From a checkpoint of a small transformer trained on Wikipedia.
Architecture: learned positions, no biases in attention or MLP.
Each number is 128 + 32 x the weight over the matrix's rms, rounded and kept within 0 to 255. Layers, rows and columns count from 0. Numbers have three digits each.

# v: layer 9 attention value, 256x256, rms 0.0956, rows 172-218, columns 128-191
# o: layer 9 attention output (transposed), 256x256, rms 0.0661, rows 172-217, columns 128-191
v172:131153201108128144137095122097164129111094148124130154101167156175142200193078099132089092106118142141121173127122092106130124155119070143122160155138153118102133083155152061126124139141153194
o172:149148139130157113161150092115094141128144151167143130132037074078172174037162154133113152069095168116090097109172139117149141112134166123114081214105121155141123112112084166090143132073085156
v173:046139125074116162162072088132114166116107136126116146116138095103100096122054149124061110091052224142096082134186111209169111140060082147140123177132122100166074188143104145097121117130110131
o173:110183139125133110122205116173194131155037162109083109181062143128153131080211117152155147161122152168091165182091090096144138123103101124134118169182174112075124079139136162154129104110107123
v174:139130101107211145135111210102170134190129070139126132114110158106150132169136087101102123126137087138118137140038170156158097140196161137159128162138132164067129126121093120098102170119109082
o174:111135107127117125108142105114069131080133126142152190145144164132112163083111143081146139118148135150139207181123180128101140179124101132140086146110125141168146164161174101122166087133112137
v175:189103155179137155112154130073117180175077125123127084092166135087129102173121164125128117124108189180124146109129125115132115172063081137125125095119095099085177146175103076083166150151136163
o175:061131080119068106068123174128137110095122131121124205124087193205138171058113143111126182071129131085115168111163140090120171149184075088135101154132152123171146144112136137149091131158116115
v176:075050156066095072122167144134143024165186127149169124165083085189150125164113108104126152073181054169118133136169183187157068104111124124152092140114119068175110080128081201151101134175132118
o176:111194171120181196139128106122165178169117170085124099212188146069089163121082169086145132101098125162235072128141129122163155154110177187105158109096130115154109128136116109113116117164186135
v177:119119120124209111157101134133146114152092099087149114128171111149111116072150201121170145133150153128151084136060082114154112107085157114100116154148158125121133140100100095066143154155131126
o177:120148172168090091101172110115115196169091120110102142098139112185140081128136085135080191120144124122083207098153102097118118078135129114188122103147130098076135135090152101149129106104149204
v178:181140155126178150149143089119147136126101103089132124130184122095127105169155125143141113112151165148172130082114165162148102109146156100082111134083132129136194133113091118129147042146104069
o178:118061134122119093097143162092107111094090131144101183136102131162113133084145141132125200118094129170148155158122121086053143152149111209117160147139133154158074124154114085116090124141068127
v179:108122129104106189137128101132148166133139177135132115093184141111096094123137096127148148077065143147150160091084172136155143131110068099112097182139090143063125101123092069128105093138148129
o179:112151111128161072130121141124141166145117148114142126164084141138157183120191101129108171112122116071101212136182135109126113083160123128133146100129134107119189124150145142127137131126106174
v180:111119076124126182145191105124048151173160112115111172120135156067113142139145139124124135114114185187123107148130109116149143123156124135150133155132132088087140098141146128131060160208093082
o180:185110112119145154171097126150153123130070154183129138116164096175136168098143120129103129143120085083130118109079092105135117157129127089095107145137095114194112115176089157117134146105129196
v181:112114085147169091181138089173111062174161128101112109081148116205147094156108176154173156085119178105107090126140125070122093111115111200160104101181093052103115105072157133120091141194142169
o181:088135159126127105101136137157168171094080177113126158148159076090153177150134074116144157152214094141137137126184115140153111070099089098196131176122141175128122089145110120104124100060196187
v182:160115131130151165118092133118099194113154134055120095183190083134126193183107074127195120130124075116092131123104138126138134005096114110106209123187144127115190108126131149165140142089093088
o182:160154188085159094154202124095086170141110106117140173095141166150141181105107158144144112133120110058124083128200163143110112191127124115138066170099096046133164132130112144096090101105141115
v183:117102113089131123122131111128129138109129146121097128147123127173093164144131168127160170140200100144131109078157144140191091161175109106120129130105103139142153097150142177152099127078143173
o183:129115114182197171148137097089152148148193135118154142157154130121084195135121038057102157136102135136144145184140114132118096129125107095093126065145095157121120172127101074060136134152163148
v184:088118059094173074099149149143126130190168095144159105106110150110163115091156135115090183153083138099128136169113149147136121147151165069166137077132179117157144117112178108068151147122153096
o184:082179121169127190139072147119127118054118147118133116160104128170103090098058082166125115103135115199108112111107142118124173112069156151140129144171116158131114144135179131179129114120146090
v185:106134106123186149090143128120128177094152083124084159146139113165107127135130125142113133085150128189160136181170128097143143104106157134140090108098125121130160168156120107134107158176121172
o185:119063157099080110157140101078118053120131143121167114170115063173124119151136160121167175169107165088122118112123130159165147173123111124121125134184123104139112125157115135120092118105133119
v186:145094131194063120143142123162111083162153129201179061067124170121134084060140083087191153145184146133193137147181142068143141143103126103102161190058044123136144145187169202146091095087144104
o186:101180126209174151143127157104120149069144094133106156177156071147152136162157092145121071155187130137110183093068109132120163231183102099149166124132078143091111136090099103117154152130150107
v187:103148089092168110158116100100075101141130102140083116159109167172104139089147163120125179044115137103136158162051089115117122121158096113150122132153143077124164128159165151139159126062129119
o187:096081100137136127104108159138171106137127136119134115156132082131132124174094104123162123167123115146094132100163148212114155126112098131160117136200121108082085156140138094150113125161205201
v188:126154097147115161177131086102112142120164114096153077120154143125121109114146125143137129114118114109102153126174102109117081136135066138128127152127097149114103101124088124129158157151126110
o188:118129129122120097143091165175158131139108150131170116092169186098111146125175157161145158077157054192118177163081175124141143096131191136121119161129092184184118103112138132111139103066110128
v189:121209181104103086061122149081149165140143115104132105113129121168121145154138124118067155135134123202108134110099116144167117163124178134063171095133161135141154160063131098122128123159099137
o189:203131123157120150170100091155163120147124110118112146159117127078132137180121082141172105154140115106162177152133120108077128085134122141147083150063090118163101132122151138118141095056124099
v190:138179103164171114093091124110160173113172167099157160099188116172127149132164158139053187088126141143155100126127174157194110180165118133092132130133123096139128106081163112141138207063099174
o190:123069116092164155116156098206134154125124111115102119099092118157135144114131123137175112163151161155116183117131120125145136091100114154172072067161119070118153103124117135117168130187140128
v191:142113166119169121155151161146101142078174108103174174120091147170105147144186155148149123151163122125091110163132143141094138113138146149110099156117060126154092095102128135139165153124121141
o191:154101084159126112181131124128126128168130156146094129093165080118129113164157077121146103150155139154099163116114117206144122137095112089173097121121142114151099115141124103135118106121145123
v192:097173074132124146124152111104132179163137109118194157121106140119131105119066147071150126172087106095139166086148125092102116112084089104087144108144070107152170110137088113139143124148122148
o192:207097158135107127133155092118196085125141143133152119079151177065136113153200066091130158088145034064124124111171183123104132130084162129117114098100138140107166152093092123150095126142085089
v193:121176073109152057103121221186078160186135148146130130039132128121169103068120075097123129149079142112138079157148179127123133152121159137172139103070088171065123152125123142003112123137165090
o193:099066110210084175198141059088159100097136093141138156153171167131103083174128143128113081147176162192132150072083057116189124148097123138111047174170136078149127135150168126184082155036113109
v194:140150172127154145119118158122061090110129120120086177137126115057120077104114153117112124138108122155144195131107173162095121089129132136159124139204101174064158167072153116113147125139146092
o194:139043098115092162143140138149136124124156100138164093139144194183118113096133145144118108131157125092153111105142117122141126087157131096086097126039148142135105087134115147145111102148100091
v195:142148074166096139169120120118076124159133090133163154130203150104118192138116136131139104094159128207135095100148143171163090087073086068094133118090144138133130155123108118174122127165160131
o195:092148140171106138060150123116207143112069080157189088072077140096143108103155113123156137156121110110160113084128174061035126166125136171117197078122124116127128176129141131076124105121160083
v196:162132060112079168102095097098174072150112098080177088118117122067120153120096130146082085065095203136116193076132102128122144159157106134131146119113163123130143195162188090112142226162142137
o196:136137133083102126122160152119104175123154090179081141150136228095158115107199170072131170139150075096122092180118141141160120167088080098120104129113093179105107099108120118121070111073087145
v197:137133158087153105138121186035091133098119170147086131101090087099139143130178105102158075124120110144117154158143142194102107116137158121154093142123159112081168138141111093141116107121112108
o197:072089088160122161149108099171191122132103085112140109200175109113144098165132182186118166134163094143098149093162118118116157212112191138160140125145119174152072142168149125118118153104134133
v198:146113159122151122104150138138101177145109127145164107122106138112132145118151077207106111070108161123105174154102197142158113115120081146086111154128110093097129184128138142164159052108130110
o198:082131132136097126095100118108158112129074196144080178140172136137069154129187175139161146165133094114133124063143096142092082138172148171145132105159141122136129069162121145100067166143108142
v199:033123074128073140164157148151161152166083109138089124155105121099172161145096166126107155128152121110116097138131114084130096070116148120115123132114151173128148111152185145135093120148151103
o199:203202173112161141109111140147153114172187175116119116080139074180110145107177135100154091139099122123096139123133107172164130175101105084138168155097190100112159178120093120125053156085115133
v200:122162137208115163116137095193111146136143165093116118121135093149114157104151145096142152064107063158126115089146105125127080167105118173181095142146129063163175106170148192175065137062087094
o200:107077083091094168189168135126156145067095164079144127136110097146138119172100061155144124168083155138100168154107130110115159127208109136118136172096109160130100120121173106113141179131168129
v201:107145082108140183127137084122141177126194076133178128146137143160156152146151124045112135123122130140078144122152149081084112154089103069121128117153071118173115107106168171142114152132127121
o201:159092102153078137096131154116088072079143205118099150116115108169090096098135056171139154196104106116175140155079062161151131139175111083136110144103190109149122104130140113105151110051092113
v202:172157134148123088098188112119112117154105091125069108123123147107134149070104158151198086109142111096120109099123115086086153156130103104159089116118106148140177104118095110126115162121115131
o202:126105120138070171154074149121150169075185160127190139170184093134100147111168109116136132151163143119207111140136102167109099143142132127071117117095121081141107188181165128102135074147122146
v203:072134104104141098139088114206147160111065084137125125111101095107130059068103160149129148127162118091147074107122132128104128112151160134165098131144140139124108081163104151068123093069140114
o203:126179136153130121134156135107095069157147147058149117155166101160091097178157141113111139165157179159032144125086141134195169158087107132152177122144097119107086101155133131126155166121130144
v204:116111119153135154091111128146156172140162136161117147085125075150135074146164083088097170133069165132110170140118154142101151143072098158104129099085087123097149093136072165133096090158202238
o204:133155112124116128132139116122136097084143117086085149112139179106180159109138162083139097110105098090115141097163088157203134119119143097113157163185179100186116063096159060143126118169107033
v205:166168155121143114109124146091141097072078095108175061167101134159101167110120111164133159127099155140169135150135055120172129134141131153139055150098088099136058171073120101175076154048135178
o205:119147157113130151175139109141074172172119171163119168106183138128146121124135144181140086087095093124155198113099048168159123070158121183152175163097079124130147137119043171116183158177113129
v206:109089116135168140144132125114153147117114124096147086131124106134149160111142133164177127030118150183125135120107176098094103082100111082131106044118196175135130156127111143144077131182138113
o206:089180189063076111087178120122136135145094160177103155121151184174086135130070158097097172185117101080165130133139129145154135222169186167127152186159115119064157136157157112122080169080120125
v207:157112134128157112106148168144076121164140125191165084101120116077134132099101171078178099112125137132105134125127153098110125111122125124139206193169120162093180115170132110087143172104087087
o207:161102080131100162082117095076119122130191128146116188157154118212098120170090107145125188180175069179083138183125147203159165189136124083153055153087105134091085114165140140145082136096104149
v208:166119113144149100156151090108088140119178137122169135104150184067163117125109136190108114050090159120141172126102149211030103180108129160124132120134169103135165120114096134120131060123131140
o208:090083124121071153110129095132096162145078094164100171097090139198192122084188165058119147163143097150145087159138155111120160069131134157061131158111109124169124079176127086152176162093080154
v209:156140164157093116122148132151153144121125161146127078062118168085159117062089156119110151117124158139106095087126118069130115156083126177119138120105126163128102171128130121087134099111116055
o209:143136098146099122141092128161174158112133101133126112114106130131113154164158106146129083103209106158121171163135127111139144142160128147073108120052087116128153134131151118148131161085144122
v210:160086109167122180144133157087122127084127086106177071061142127104139151152122144110146150117138094160128115157078120159067129132123099107100129140161075147146086096117171127125133122091124155
o210:123096101156113108128159081111113133082122126122119113128099098175128117147112115148141130116160128132146147120174164115114139153148112110166177144114182099121120152104121103171102130135108050
v211:120117115154107131147161156143156111100118106116161096164095172178139181133106172160065100125106135135104133133111082086121129101102165109135168131169090094163105091147148182114147104152115159
o211:157130172126109081128131082149140173140086193158095110143158104107124134094154096165191134164126123077125120115137172177167129123154094135088091164095149162101148101135119135130100115084141179
v212:117152131092112096108118166089106150148119132138112106187192106132075174120115139125108137086138112154160197115170099135135110174119130084150065159127162143088160140117129130091127106094104128
o212:118101137100118162167139083154116131131168092138100124197145171156148109130129130147172219094127162110143112154141131135159123113142145159123075187149148093112124123176100113102120156103102188
v213:102116149032102133154193155106136158119166077228128120155122118104136123142089174067203105108101139103185098126196133100135059152138127143190142110082204111117099100102255099196058119136138173
o213:145130080255143172128146111163208083122156109144177184124117154110143177184104120133122122157099078146144097151052102092159122173119152099090124154114062168076200140154130168117138176149131155
v214:125157117145127129116178115139148141143139110120129154041122084055098156163119137146128149142080069161113133124088116098090158123102093212198126124194132109118187073085093131123178165137075058
o214:127160092094091158127094103097152135177130132088141084103166140159106140130159120106147073144141162125158126117170148171104160109149163117110110105073129076139072146169119098126153153108138121
v215:056143105190143094123109131110117169124165159122100098124150169152112108121141201087128218112124198128089089155113139109103159135111158085108157054128121109134110096093148105146091123123182116
o215:154144113118105125177182141115140106128075142092153128137101156131119106159129079152130069153106065146066168116167105101136094112137138133134150196151113150102108102155116122030157126087121126
v216:104155160144126122153107158120131154120138199140113082119139159099160157118104191119130112105143146169077121078133098124110121104152091145116131130046096152159093135109200134150086171165199147
o216:143108065125142170104075103141160136126174140107131160070078113108107124162162044152113159166110093156154113152090113103172131159084107146164145130175172161121127140154103083082130153078110178
v217:136153110174118136146132128140171131129140092111138070119144087075109110145113121125162080111144099106075155144135147139116125092121121185108154126095117146148146115157137148156077124192157113
o217:079135144114116076108149153118124109154110134145139179097140145145093104081151108109128146137090149122150086115124151155166142127099133069145100136143124154158129070150130125141094164118127083
v218:117067115130126107133106085127144135087124135127113100096154157128083152179124125085177100128148152138155142125126138151212138159168106164105071128135163132103145147173118129128145152148101181